Weights of a small GPT-style language model, trained from scratch on English Wikipedia.
Architecture: LayerNorm before each block, learned positions, biases on query, key and value, tied embeddings.
Training: 493M tokens, 16671 steps.
Each number is 500 + 40 x the weight over its row's rms, rounded and kept within 0 to 999. Layers, rows and columns count from 0. Numbers have three digits each. The size before them is the row's rms in percent of the matrix's.

# layer 6 MLP up, 1024x256, rms 0.261, rows 271-325, columns 128-255
108:528469443516498495481460488466438555473531508533471471507428553458484533497484587449479438611543579419520456505494504477536467482534495537516495488538523466544475564497475487499458404552506460491509574508537520437426553507463538425572471539441486505431498526482553508431469536494551469518507480553532484443470516519493414559520461477507464484552522478527558454547519501560448517473447
095:485509545484531528526462510507534452512538545506460476482483500422501521520568518524483545532502494469411469498442529558500521478440526492534455537515574524499559469546431508561560546476468507492494576528577481453487520525492507451480429495503556459510561467498508512481498413542530492553435454515617557496477506512529518528445489445517449494472538465476486545515588570522446539493464
096:468504475479565523431474482486526511517598486516519457500494467439562508481447458448527496507456513474562472444466547549531481488496515501479472548595481503480571500453487432534487536595556522493478446467481528480476539481520456492423527504552535518440529495459532593554551496414504538442542523530511403532490482476516552508488480463546544591542496520424535462458475522573455445515460
090:527531541536476459526553563553451525459466486418447537531484587480508495480566531528565445538488508553436467507517504506481462511506472548456476485492575482525504444531519414491554447562524580507430494495563520514481518514483563573504395474478550424482489551453484518486460472528518447515521490534474532554489514482512522453592437453508524562451449538557548426491546582470520503531478
097:458505485483544449518485524429522475459485463595507461447529513463461461505521554432554423521475495461461613537436499484450586492508516506554493472509518485538421472466546476445467546529510587481500556441544538495456537538510449548537489496519492451477495494542471593450513516443535484511496499504480481513526501423552474471515490416518563387470503509490486434530470541505472473525548
103:442496467512524481506460476528458463502395548477490484480545474512514446502526516462542561453537503508490465552531486509493516515532550428546451510538486432511465524460569510433500565456495475503508594532453501465497520521499505558548511504466477492452471464567533551526555460486428490484469523461466561485503476471533551489532504569521521457569509450495498474516552530508508487477513
100:490542584500516480531527539534530522461523484508452439563543499532482510553485491405493471457522556497432477516488471523545451542507534525595467470580595495469478435524501479519515512530506475542502447520579499449535483475482457503462551503495528474501508483472482470451531580531508423509535419478498545507537531574593448532501461458536513484540450514548538450465460521515486580452434
092:543502558448544537475555506459547488491484520529560543557524506490489568506509500518580501473528508487520463483484544470483471540521498504516504561410511490503502521437498419454444494497594552448381486540475502561449478544470512531456519529526469528611437475482480454370495478403497516544490504492595500518427447429496492512508480527454439563439533465494486524439481541566536449520468
107:470496497511523566461527531498500464516475512436495610482461482481466498480481632524408460536420508508539433555478484565548454499545543530496465462510452615511513422495510472520500464484514515479456493528490466471508533525499578497464489467515522533534539470522480493530504547438530535500444536451481485500472518442515513517443520548567503455515510558487490485512510505577516557530524
111:446466508486449496453573507491582500592502457526538528501464555488491475477533514527526359538511535452484458570585512465481542533526569531470485488483567580571555525503455457499424514480474502480520479500468535490513517583560426429431566582428462548522494555548481524505479423505505513513467460501508486543491548495515441527484491471487553456500549571498485495415525467497482526475489
096:452523464447499474506536514540459566481475587493502510534459491501516480464475524492583481536610525500490565546456515455473439445505486604506530474497557465524558525476512519440544538536562551545526567493477543481514454454528519483483527469440568531486468489490509483474505530431475488522529459567473507500561474445543529440488465467523465457423406515539596462551518455517528479465465
103:474535524585510502478446487546492520527489472505542419526525457494464529500467510526551456477567427506494514556488498504433465467465575465538483492414541469498535462500508588475549550458479506499493469547560472454451522472552527570524416440488520501449502411467507532491527580595515569481536451499531450489484537484454449486504488410485555511475429561571493542544531484555546533534530
091:470515479551495554506535538533463460492502554505483514526494505485465501466389471572531578540476538487525512525528490555528499509562534515564502506435502499507494408481486460544500493479500455483477519514388549535501576579507512475502524474535526502546507405492425491530474473551496403570521559427485552475517471493506512502481493586508494496549511452418502519456544419545494503561521
086:561494551499516513546474497514491531492413533497520583579502504504470451501540510437525518456534521459563503551485452425512486385450473509512488526493502521500513506513485431472479452461522512609522533434474465583477427521514598496472518485554490496527401481518473530490452548476518507523506503444493523451526575457455511496491510515510536548424449489434473426522525514545509454563522
102:480493449493449424498570594496506492468523475491543464436473479485495535495537541512495494501484446571537550430506509435435493495517479557562524524521451504547464454436460518471528501459402540466570472545528445516513424518463614504504494509466482516453422516489498450534428498525540478484506527473527480575443507548438531438533512459439491454543554474528516537483509506517455557516502
097:388487556481461497452562559555442468500526488469498520426495471511571468481443495558547463479531564471545547457492588565522463584498527556502518482551588499488529445494428465523427450512504396464489422523505490531559434523547526504431500521473482478512499504491553506442421517549477452523534502468485453560532447516478543444515496479538490602561559488522521472485547530525431478517481
099:441456500442445505523516455541578442478577507523498505493492513497448468527493502557504506484515532443498590498510518474518497527526484490501488515501591523517475509453511448454548493524522491522517477483548481421489470557408538490504575504568460484494503424534494478439553458514477460555550568499534516477442554477489476433489461547461491510479541522524499432485434523539561548474491
101:380485555460551470545451540467452527492511540462481560538425435435498534483427516481454540492470494501498499489507411521561541479550493513508471471449532459462474522511478495541499447521533517480457511477526482499564519463539475521508569432506525533523442454562538490530583545521475490456439454512473488524518504444444475448508513565504534472497578531500533540443532477501512527484497
100:451476488489519495536405545472505494484524480469488530476523472481496476532457507517445483518515544480450546524478507472524497533490498477466621517499490470523553452525547516405496461500546495474524494486548483524438530489456493406467524492501423456555568493586561523531496448449518451504429475473528504516460552503574442506466532437509473495387491551536449524501484475525433540530511
108:527474476499574512486488540521533496517506441509415446494560513572455543433472532514582452539495573510508516486484462546521486510456501487435515557527562529445546471499513483485467462500492470545469477499559518486462567473520617497522530515513452502536428501467484472470486483452523483546503537486522507614493541510505522460467515575515492520483499452557521519404480524484510503494452
096:451472483507480505521545469521579580536487458539443499491551525457494457460440497518502465559538442425463459516469530581552470481436487446501517447432449532450554502513475463517453512555430469540442502513490562472499510550552511553490546473484472479592512540479533614579571526552483537511549454488518401521509483496487485516543487503483530501427416524558423501481514519523561403489503
107:496449523503467572524519460455459499505521419532576491533539474514507540571487489536499517461531563468470441524449500455470571509482568432543526466506557506443471486511491516500515541466470562577454448476522469508482477492515506523469539526547506479572472492519425459484532503554569437497510468496536488521488557495494536509486428390465488520486518509451383470502574495525506504418478
093:480448513532496538509487493525456423468559527455537473469473515516495525522528547534560502427461534502478501569459449465434564485595480555484483468456459516546508466572596524575531472518469499595441492469570576470508484504428506500499468568480444592469463417520490485517508530521461536506429517515521532544507443509425515456565526529492469504506477555479633593486513437517500465577483
098:561578508488473548500464549470515465511544452541457561461514608468454476462491539451504488460474399472539531564455502505393519472536441547496456501496441519426523509524449510526469459528498485456478442480510445497447524544506559449453477520472501498485489518441459489523527498475500555508476474496564630605517451513453528495435451491548465444535506480587435491506495536488570502527584
106:466462475539559521422491514483482503444494488550553518449534544465469473506489462569469508517509548484534536423483462461522467515556543440466497478536523499446534478449543439485506507467526612411536490485524534435496568512470508539518587529492473495525495467517585507456458543530500544495458564488475525493470439449515448457501458493471547500517566491517444490486477533469493550567510
108:531475573572553433492541560435495501540519484500479515515527520484470499466528444509510530493515476495510599478503544506496506541524589545502486493490507495484520483499526495518520514426580522495515530576497487515515444542467465503540509539479509534554455544474569573495411586452504541571518520509444510523533474479445449522429493400471507505488494513586440499447498452537555422565542
099:489529467531437506491491445487456486572418535498485489548455500559543573504468479526476537529507495526443560475565505535496419526509524519559514548436506455440526513549525505517516490526575500477457521473528556422583546480511529508445457468413535559519515458491493543517563507428553570454485559476502527544494501462479557502502552464518467458437488426469473518464498523502431528506512
104:518445420543482463524475540485496493443455510503553482464558505502465526545532460483501437510457526505538507564521496538497488466513490502474419473517570564552526486454580452504539525557482459446528508503478461511482517565494556576528502512495486471462487445595507535444440532555470460482536504434547518481502505481522453491488526434528485473495506465434503537500487492484445514524510
094:495543440514532471499534515536521513444491497440475512500550501496495521519563526466480447484517486518547466564520507509536476444528551515467474501464504501526528467526429489485516453518497522529497481599421498433440512528470467613484520580457547536488473463546469485412550540474498471561530496589591516549437499486477496526538523481468506426475487520530535447475474520501522537566474
097:458480549484477543543546564476460465563461465556495567444575475594539460460474547438509443440495459476455539546496482454516430501539497604463479454550556476436467497508465456600463439512501527453501455484493497458528537527505500556550546517457469465528516546532561544515367502515523466459508491586477508521574441513480499431495466523507572472490441456600562533534541521465535519539521
102:471523467489591550516451480487499510505569502512548480544460549472546438449481524498538452544502492488510440473503470393476532476372488489519456471557557514443547524459494514607470459487491534540545460530526471447466465493466423468476504522500510418509533441505477481482511529507475477558507491540490415445489485415498541472567527503537567452495438527495503425537547500504496500547492
100:513502514511447516496507541457519574444434478467486479530486427519463547491439512424510493474547538509398515506465500497477484509448477528493491500502466524438480533517452513573524491517580442522541546558527463521494513457473468468458543546510524506547482466571490528440517491443435606452580494438442550473509525492498501474491535462461523484543523539491532440499519520510463547467521
096:459455487484498526514477486486476559538486482544540504441487449513589511535481477494537428518505502538483483524479512475533508465455575498449454517504508515537451523510498563541442567472497499482390444527491505581492597497519464473491463480497538513535546571485473487503452526460474551480466546519377526470471545462549454528504417466498489452520449502422495479453527449487492550432512
113:465543536587507493516497503532489535492480506536540514472454512545508468527553360474540500465537500522505544437498534496522445470453494529559505569505490458530522459431492467526507430424508514527539524528561458572474563504485481469412482515554539530466528490522521531513434570535482463517569482497454479528488501427530526509508573423505523555481473504518526525483499568546467520479451
095:523473446531505491501452483521484497473471585433557493525531491500506514566415498501517472479412474492564496469477467485487506442503412477469466469517522477486521483528444463504552520493420487519528517486468516488478506522464526569514500480452467506489506469482496463527564508434485536522596502536559558487493488531504412504488502538464546424471504531534481499394517556516413479465494
098:479497542510503474521470575467543548418534512516511617514504542488465449499479475448465488457509423589524496498497451547503473493502512449475487446503456478549587466500460478493522450535527517522412456455499504508494510492491487532551563450423397452486489486551513451430530554520491472484463497456525483499486463503553493458511546572543598453451464542535470496552494479453429551475527
102:483496519550480547437527503506521476503520507582556466390434508562535515479513472526524455501525514533531490475480513431453506485529475501493502452500574449497504514452504482530477503521511571483513527507507478424425480486469491496521515493491503484526497496557532476494529493496501506515512561515342549536452539511493450476501365527485529448440508584472462496506506530526524486619447
103:545494492456454506574455564509536479478400543480535531506483512554576511529465513472539520480554490516493487474484498528507392556561448497519538464581487468482471532476469541553544476552574506453481477550504485472495534560470524426529496472447535477533514519536474512462481524548479520538530573452487465476500504439499539466508518533441461547492499497519476450501505507501491497543470
090:496495433514450515499496496463509510428522539460462479497567472423438580563465486575458455452550480513501498512497468491491476471518367520530518509459443511493533503533474510554513546554516486577442528488497460482430520566500492537487391480552517504565418500495475471597507523432482501475506437502490441551471540542543549519515512575450468490568458521469447513537519457520465560444490
099:542438496465442566540502510444496535467517571451501528431519527509545569520490566531494525490504475461436475582466488428496507548484518491584499484526510439487489519509512477529559506484522550466522507483497508549519520490467496449406456507527550508517534465494423522453468589511540483457495434453416507502516505538483502521492566554501400507484507497487477416508489416522522567501491
105:480466549469468537453517513520547517504564474506542466558477483471506564415521497516500495492530489583473523474501504457513518485551509480499476477467501489483506413520415512619525528509486537563543490487544516529516520535551525578503536527519489456492424479456536496489551487452435500523433554422534479452565450492506524482574464590507526458500505466507478509453550506579495467520495
097:513487436505540517468529559528529549432414557557510425425494503444530511462496566535466516457525602527492526494496553543476545513500507486492504474517535492509490564507470515519475481496502517501544467523494549502387492491494538479479529544406580518559501524536435501569515502523476498423526533506469531476534539539472423478558502471533432495500534467476497465461481484491518477439528
096:568523444470508420493572512557538445490530417510451515519547527526469447501479586507511556471542419536443505504588528479480530489617549502478549501514528473474464467485548521543514489472542532512425506522528470514486514514508519553472565493489494520513460534479511517521398471473524500454524510565511487540491483516530506427525513458516480509463492459487504462512454524528465458579504
097:508528433552531569525460534491495454447537551508446516441432547477552538553472503509482534496509508472419531504437460413486538492506511612485450542483485487533560539558463465535462544555491488525524554510450488471459549467436478545398414460472452530511464526535466489445538518481513471472530479458556521502472579520405525452473516489500489518514453522515457439475532498495512531498442
100:497439511510489580466554451543538515582577505515478555475499576538447586431454486493532542395569553538541570478501493460559504547475506461522554445526460511496563483557473535508553514472532540483443516506460533459436570485515581516540522517482441546510534563567456553483454508463497502528576518482435472424456467443577476454505419485485574406471471508477451518470527495462532496534516
109:502476504561584472529515474418505498528528519529539528500470478451470531477526502514539504486549464522421513542542518448493507540512546502458522502470513553497501500446457503476526553439505539476517551524473495431492445577382510543566478449459550517489463456543489528493421510484473501481462519540434502486568520515471453479545558515528485482498473516475424475505551486488509597477514
093:479556455555463491526486452486495464541474487459592560503486467489518433426460517573559520523494464515486572544450468528505495614478482446433433434501538480488462513530490565498480509471470487480472475526574493448529442498497583516502478434444508475516466535539609515433554516456498519518503539545451484493514439503454550485497499465464465475412503511473536484481574522467492485542462
097:439457536492515503521502482486491481510439496553447514464487442527513529471521516426477506492461486529489516546458472499439576540496491457442537491500470457515529472447553430491439486477561545467551501504554456495464508556545518585484433485537458496484450596526493569467476557553469543565484458488499547569489486488490462494470528513472522560421457451570469451474488549480420447508584
082:487489459484448502478541577453446496546445485569488518461553541488472528554461493490510497493536519514499525530418530495467591465513532509491499501457529468493510549451530525544505512513502463537481489433509496508506453585464494515537449500486449415527526503511436544550488514476407496493491505515483540454450496527490483481509510449539504525518558551514516478479527554430562497496530
103:484470443505472545566492554441533467484489444507571553512414436525469420426403507526455517472563523475452524556564568469533500507484563497501504539503506478486547507521514501503503582476532503396432513529536484515480522485495474450543513461441458483488464448448547509553538507524553439514505436534476592464490553571438506463536494534522501510490463481487495492531513577527532504451473
098:465463481451488610500512472458504493477466513531499565518493444528480522557470492542415591412483549470526557495457592512538463539523557474504501489551561545538522440581483474437449521476460514494442449535581527545442501539482466499504450579443537549557497473499432405485583497549478534513478472489500564497490453532584526468487546519486452501569495513520485533479497499541555477498504
115:550562555515445468534537517567456426552499490519543518491488496522574508512556406529480471493530513493425500468467479448498533520479437585518485456493504493482440537579482504449499472529486544514469499437487518452456527443538538494485464475567532524583562462453501539434528515447524429500529496510495547496404471501492466418573529494456468497488466427495504490540585466470491605506537
095:485500489466436416451462471470444449501538465497483494565505463474471471490509546538517533447514467548456431553486540445500544402526539503525474440512507429523500540634515516512496479525466456546487441461487619472511527507532460477473566491431472526540536561463525469571437514499501448502446462491548548480560505494458524405493449582528496486478529469502579540459479525509503562531464
097:425503480488539533488436470395511506534605489443516543472533463560483473483472420520474454511498469517481438485484481407468450459459440500506592524563465516504529468542442474454527460539460477534441448534529543524529442501574479527499513521529488515452478549586552441462503487494531381558501535492530513465471515522454531479505503487455508478489532517493520503541502500543547457419543
095:483475497477567431482456430530531496511513466463546498437450499557507532538521524432565495511470512513575487509464427493563476503580468510452444511479424544570621457523468549526478510520532547498519510431478477492465474538531465481538498528584458516484546538463449455491523445551460528505523533461509465572487489494527625503510567509476421508542515486498521519403463465468496495476456
# layer 6 MLP down (transposed), 1024x256, rms 0.118, rows 271-324, columns 128-255
089:532561550537539541576506478484437496513429520577449508578471486585494471514501492459468470514542568502494496500589461489536458507513450497605525555472494488494503484445568508470513445506465493493523507525478529515469465497603561452583467526551499486423511529482494481430528481553506495489475487572545491435605551505489513547509502539577520503514506531475494473481554521467453494497478
111:513529499446464566507579502460468544459419521500507547556472536525474489502546457440482553443451430534547530489485432466529473558401460509481495519501439547489434574420582483416546501528492588489534486499462587541465521452508441500519449511526503446477471495526463456489483522490473506498454508543425528544518448485567490477499440514527498480468485573462550510493496566477579484531556
091:490539516508441446525555595496547518542505594477455496545425548543485424520544504460442530473487441454519516481449489460530529535491520487507579509470535538543478510519525493458507540450558560454568476490467533423525467509423485478523451518483451446546498486462464479532547452489521504405511460482533557463496528539442537443501557450503494507558471575559549589526539478503457516501548
095:506459521520523472486514424515512476532539482514493536522534494528444472517529534510441546510498491556557451519497580434522558545549531424473527510522480498468582527481515445457555467505520533474492576479431463467507467474558518443512482471467436506484532514466473436555429405532548577474436468466549383511531466535461539489588479473578542555532515499481534552519509526422500482496460
102:587545560509547523543529479555477501492428487495443471517474550505556508459476558499472539508527500466461416518498496467612541565507555536423527397502486513502524515482448462527460471491506604474482525492521495588562576442443513450436498493481522505452486519471480484545500420491395507500454529413603605486503489485442569477546457539496509507528445461486466509463509463503530520513444
098:458521450456518487537525563561456488418497491474573537540457454520483484513460546491452515517405518545449502514459469478515543599488505481510541504478491502539525583569501498483440605465532551487490556525475465564544493479508573487550476496608547471530431437499493546497484494464445519591508475561551443568438552523481496519431522490423502500518494552442457499519528478493559522521529
104:544462514489435527510439473433475457419465540517488513477542512511545540435516475517533473495544551494570539546490451520541473543503539484503509500514522510535483519476451434591460456570517509485490401524530430533532490579454495449481546553541517500493527479495484537534484502488528546487508476577456567566448506478412537511584457425455447476541513460440559542510438494538547491541445
095:397521578484492549549512447511545514440540562466426502530531489466499471491504440482531528490493586461462574462509443493517490457415443448534532543538552528540426483509509495521455455507460459511524494511497535470502576481532493512524497480511521613489500537524469471465602465496563566525463488452527523493509549543512464509477514469450513478525497499489487518485474517459477495495528
089:523514527506374404559502490485472528481538471605469496438463472482499503524505562551459440504544517529476476476532428499527513586490471467506516570476491491519510469548442501560451552507522473473558544546517513563516496469447531484542462492476495485448412545530418458573524546569510517445513535449504539571514427408499507500474435511501539519523582550461493456445469476448517500527509
098:474446495483456480505473458516524502554455539551497464510433490466447439429519489422555463506518526501418514519430534524504544505535547489506458482475546461540562554495438485482501510452461466552521470513530534555515502475597490456521483434512504553502497542501511567521540548599447512483516442525523449548505533524499439519460502498531536511446469548524534473451465461524489473480516
097:506475468474527437504443525448493498561418447502483501472524427500484467524495464435493492493452437489439544546454602532458497537488469469570499504420419470496452515485496496500490542507499488517501534518467510484473484464482513459502507442529513488454462562497502515469424457482488417529453514513477545504535529512518485579531578462483462528532468572532470499483548499463494491480513
096:606539530513476539511469479517580482481495533460449455523510455486562544494519527521511540542488426451465514519552488497494468510456506461460426507485530519504494552515506595451479502487480573586499487533485490471499435471515514485571469490432537522481532451516438489510400482503443448482475512601512480544541530449440507444494476483510578537473459466537503485518507532387545507491495
102:501494524481511490490534423441472468499494439515566502577559494540448475497520572512458484463441516479555518494493493469462520473495480553497500441464489547500431502477530507464476515476500482482581583526492452456575516519396484474497501482532463468497582503563430537575565434491524549515459558501490411453430464500489461502477499530517555505430456517525503480625500543445488509437565
098:478490494522554493519483529440484482462554488510493408448556380515479592491495519461498480489488403490497510503493493577492482545505524440527525539519470478536484532511572447525501483478467481506465510492439565505545478494486445515513613520504474493537555502576528502510498404501467474417545460440469426510505449572456528540501484471447509455470536496501563533485576475539534496519568
109:445534473567485480503600510460527447477479519530589475533490494462445547563543439431518522463521496526547551501478510528518484520456493505535491575512512493493531483394433561470469499521441488461463507560435565553500518501473586366498506530407517451463527564524545536536503437515491456524454535434459545486470517531464438491483515477428512536562510481498531573546456449549443507532440
090:441505510455475533408510504567509483478502496500486507535468460530534496509527533507482518504477504506570520530517537487523565504521426519485511541514590431482540494530455518525437493440481526533499511450504525552482518513483486456541465476475462519460515485445465497517469506480505553506567502540559539555463506587469403564456507479522500514486385562501449539534546453537468481479562
118:500511406497491477473511450529564491471538499500590450603493498372504564470597480454456508502488440505484542482529525510535524500486517405592509525434564482469496534517502485470570462489408464525522533485515498475511495507562406476476580510535513420465584457525457455494531477535533501485457473436456482459512560486522534506479448510442469496557499481429519484584414471424521518455489
102:548548487496497603516482484477598556464573524458471531503580494567534490542572500470514471489487514460549394477517514470504483467515429496441521597557517492420449515569472471507411522547460454450449489531501520541535533544508486518481477563499485477501499470463502498447489508479542501506516519543492485542497538480531518532529519543548459487557548543457432472493447524534461460515499
098:528510544492476487498469470470492505499511482465482479520431474455512513522495465515433511508517510534497504482546451612552577445591501510597467508502386537481477489422509482548499540536537491445525448547527467560466553432522547474394486471508482523512441432421461448516553476525485496540496560464494455538489478451558472505460495540530569501537523455513470458462541496435580517470525
090:473408551510526497505496413536472487490517475525465524482473500506626493485528549507527500502468544445504512515587526460417501520432453517513479518531483441522518575475529486515448474543524470533575494548519497478534527497462567503427433456602539489507445475528482468534518455484532450549528444511391491439518572579493514591490541480482525444417518530467438456539491523461467506489493
102:530481541530555481569503536506503538484506521526510481498448524495557510442481547432444429529485570532493550528464402509551542540539465543477512508537617484472513580444560597515599458482530535528585524441394448555480447454462468480487552456476461501449517489518497461514531507524523487487475474540550540551492548421410503491469531522475481452494524541483585490491505534585420483447519
099:422542537505529516456519435521490474510429525506534522562472506468534540579468486552518507476448532532516527564443476516495478509506496516521491454506568472466466485498557549538495468506509495536473453477491556517555485528464547537485472538449592524408498612546504505511440523416498534488525475590489492491467526520450547477547484548551520465454508566481427508506497496512461484569495
107:529455464570528428603454505506500490413493470508545474544514498472530493571543492547510473443455434554460519514533540518466473425516439554477509563561491469547481544470484502501533462470475479549587494479546529412506506435487451503542516543481526479426531572471526490535444449524502495532432537530474482548444490520523476449519487449503448506510492480545517484561505523472522458468504
106:552478504483411474511461458494493509540401546515517461483534423421540515485533544468479484603423556482599498470471483553481556441477492507498459543543540447456572488490537495572581529514501459420539468544549534445525540504539462433462507449511467497497549458549576457507501479463466502444541438499501466467502427559463504484518460530492498525517502509500495497515531543440482524448435
105:490465518472593541544558534531504478459497505523488517574485520457432495529500550487502482482423455546497600481546513455525456461533420528483566406451504490400459498497508505467457435559463505489475548527544506572544478470507513446478511515587433399514539506426567431529505472566486521543496530456529512503538482468494554452479509426467486464479545497600501512522508521483435517506516
108:541504443536473470487493553452483514517611579507514527499562497572485472474470496535518503411525477488498505525506469494474615453466545471506450440526493491486525491433510517494588550457439456559520457479491486422549467502467541470459519501446472540520540516570550501536540510429499553509467489591504496499522500579505473492469500497493438522485455544497452483500518465477480457530477
097:489425490539479470531543503517481551520519507478527513565502537521488525480529503482490475490470557557501435524501512432539523505527547485515466505447523462518476572479480459424445507553496482411644422519523487482519521538404574511455538509489496389458537536508467472464487523466456454572467508522518480462497477482496486514484528470487555487519496534499488545476498492508430448569468
085:517473518528522454554409524513463382441489449483493549455464488501473479480455555472483529529481539438545454509447475520493506506553483513444553410471555547578548500479592465481522549486504456539510473496496523522493536558467568481486540523554506508498535466524503462472461445466549480412505546510481471499477546555537476499483515520453485424475477503510535502560594454471538497511503
095:459491493493548515477501424444470503498460513551537494519476506523517436584519500469478493482411499495549467508509548492515497464423497496508518566554493521478493460492527501476573522483480462542533460438468445538430499450488518484447542532566517417448553532459460516559426454523599496421510517404467502538502537482501557553464569456541568440407493482513499539508542468449541454493538
101:513462474526485469452546509450473509537507461485532509511474546514419500519490501449477579537493517508471429468527476555487521510490555454490509562505496507483586551511506469447481501550568515519562548506469504479472497472474520455412435497484516489507534446494495371544557453549411488525478509396505540415496575499513516494549444501460414554489535485428467457475565498515533561521412
107:477495546501533535493510560498504524458573459480475491515499529459380544516510490470472492514490521609530451568428512474517544457534556481529475574532582477480542482448502540517504494490535475457431523499479536436531490464514527479485565468507546536520511528478516546449547557482524518548413468473504546509538483531499524508478532460525471528545556444479440511505475525545616541543415
090:496492517469491512471527568448495522500518470542482430477552387598507450542496442473534485475443473454501524510519489497436538557576519537416499476556501476499452555461512509491439456516481502539531442527523443482502449520475494476529508524532468446543422467539528505595530453482475532524576533549476537443449503537433465449488557425494541584539458536503500511508503535499468540452557
101:501505518527502446489470458507452429513564521408574462511490465470465531528492469556513463532511446485414562466502517526548490495534407528520556475553474509437504528526495470555577534529470533449518572470494510525511511501535509508530528497569403558514495513478557579515508496501517478514535505503514487450560520498477494467504508523520527482496517491571547463513537496475438506536532
100:526496494439545549544515472463460447463541458461493544451543504584497536510555536507445526518545515497504447533471446544480451505556458540526579473530482511569449429484508526489428497474521554439461535556481521585556559536508525472457536361517445530494491483472494462550545467446497488537523511550527544501506436487481525527479586532523443473520518501502498424548534513560554484536492
108:478519523512485522528464509516401492536445465524526543437382437480548604482531474504453504533535470459508534533560492563468463509554457525561523485459546528483518433494553537529535571465563436433522536502488465588496492502520504513531455433531495493530449455527473522490479484512450474553436511456506532580431421471532450497461494499447497459566546542467481496538410510468465505458488
084:514522494440550469517538506560546531546418547513490456497549483481539612481485509423495585498478437525482492489474508496512480526447477547498438478545477523496449530488465548471560487456510506527516545527528531483550476514452481466512561498474506515548590529519461470529449487461540506493549539401548538522526469476445386508440502507485418488487510478561540439522478463503506506467458
095:540575509445442536499503473484527467457457484525488481471575476489483493456547503577548519455487476511493515454471528516481474541451435542541521483554549475436560553501543451524483559471496502479504552464532477484495464554613484508537439560533490509418474450540537402515560428509529524483575502489360536459466533503445492524472414514506482499502441495479492545518545502497536431550460
084:530513474473443550463531444467523498419417482545483525464479452552553473531523393448563509509507449506538552508559459544478517616520521515496581471517501521500481493467488521590455481512409485500572516484471480496610466541471517462519443543516476462511481537557480480524528474493512565530508547529504446520479455511482545475491485482483483526443477541479533591520557577421501488486511
098:506597489540498552539505511557458498473492508491489451506426489511520472461526438498458559602442468482513532524505483525495500486452452439529510530501513505500540580508530542499489532500464498480513478562513496538564491464482484507478522513560437492489477559422471443497463503468508496459525488480452527472568555490459544446466546427546443589508503540460526465498552491498545473509522
105:507482494533489472482496457485460539505510506539558457428507497498528408475511495591508550442530479509514498496535477474451482517430560467509491498516467486471524462502477492432508590436488481505503570439527517506434453494430469531454532519514470448464541427573511494474492500547494579513541437529433431526512442515536509561527544428574544495497471471446489496546530511444490527532583
098:494528389431510544501471424454443466429456572493573446557503544549430488475509454469467544508516541504480484503527424520619432513481486495468523509526451554478473528414554512437475493574510499452526434487477471513503474478479582515478482534527435506473529494573428469599458512458524592498488430510525502531472521478569471568516520483430507514571511515494509428580533515475490555446508
096:490506400538438483502538492495497538506519465435507410475520524511473475506498503559511531507434533521583541528473471519511473502462441484455468492549501490480471568526495602539526457515508480438497538446496528530450501432494496487422477448485445460528582518510449437473497468508463439456512558490495502486575513450474468550549482449450497484516508466510541483569484451429487515599477
108:459518520472491424568488523461508500446494517504448524503497519466561534544493466524465502550457491493584526485532500493641439540549504534510504563496572513473482465526510538413583470485546493488403481536530490510472524519507477479467542473483473496560501514514550532563479451489515482472513475538486414485503545455450510530448490524509548470503478432456547479525508518464493509458499
092:483503529516452495551462464486514452494452568513516552503484564477473448459494514470450554523479435433493514447495453493520530478451509504471510480428476540489497582475500548481470507477498430489516498473527505570556401421518503517535509503500527419520531566465509507478557464513535557456459489450473500554485511519466561495471520506538477526524506539465529482531547487461435460448536
111:487522464474506537479473422503430578559609526508518510411524559549497524520485509514494469479505487495521410503465518499540513496483510493525514447481554596457481465505544564478546476430541485553506507494450491515506455472483444537515491436499441494529531529578556419485448431499522432484577525419461492464471551460493534503505536462468468457484495548472466501588467497435515475404536
103:474527534552467508509467506549617536424507515506482551494467501501423541495440534504502494578483467523585561502449514523509459463504551527470503464487547503459566431544476484493550488540470488465563509502566520469478479400494467533535475534494488478512520469497534620488416465504452505526468515515431494503443459478428527488532491439488497442461570448530439476549477441496495539516456
097:518491539571437447548431461488490445508441455471531450486460514473604506448491476437489584543464542494480489550516483506498466568570533506469490524510527507427467483391510536537514504484449523511481464470529493531427519477472558535531508500485488555446493493482504481432434429532451517522545495530543484453545484537535489475477430441464530516382491479441502471477524477451490495402463
099:542458498475439508494539524491542512534536532486558486488482479511580538567469503519602546447520578507507516459559509452500440524531493471509521568487500489531496470504424474535485480500490506458382493401505463496445458453471495479500464502529461519478479493508525546524562499452515484555478525512511526446507483550595474508437530404487491564525541469536518480473446471471503525479490
098:539431492500555505460463512564455475527484528534557592462526477445453546489542428455489519473531485463541489457517458494607478520465553468504477461502475493517461536529529537475441458445490459508482529560545522556549559490605505476478527467537446495445466498534526433546483550510523443447403434495466507436538520510482511546420489522545538440497560459509463519491535436457541510479516
091:515510529473464467475476522479585506486548464499526532449561466490432552514413492467520462490503461457486481501468505547443496555508558522498541494503462555470440541450600445503528510491452480533518510529487468503516445505514512539478538532507539555511498525536604530573518499515476567434497453487530513512559477521518459533542443459538497529519533482546520515524455514492452507505513
091:511527487493487511527473446496539518508453469537528487477499443491463492522480433555436519498479576542538498494467563548475461487500508435510521487574398567483511486476454494525499510534440494507477462503533497465493518575510510496454525527528496481540537458503453412535455548537568483487485502420508484489536492529600569410546586514421489462506472504497483478471455451485455479502545
109:528381509501530519452477522520535443470442509549504489510479516487474531482473457484543438544522510432470438403489517522498582516436462514445536514551517426430473495507480515477489448525553596468480450465478504487453475609522487514471503473528498513515517452484571535540498479534542408450482478464529513515538495455533443548549555462510429551442574501523472416503552500487527508490537
084:467492424506573479471532470537597547470490448514507538515472441487477485446443427502542450497472467469558536462562440452542432564520451444498482515455466533464465471540535437424405478471558456514569502504443515516543503472458501497442473486538457499456480576489478487449485442500524524473539509568501527567535510489441446518542418547500528515528499488461482501554583477499547544474533
102:524480510563484415494495553521597479473393438590454484501516550505551530536477513510467498521535514515468447469509468450501515540507569453555470467446472509461519531498469473547588504502508573504519496484495457498476508463541500437515507492488485419482495467488411436416448517552453572521487494569477553536512435503496447470513507483545519491470494486444480477545524518461513497516532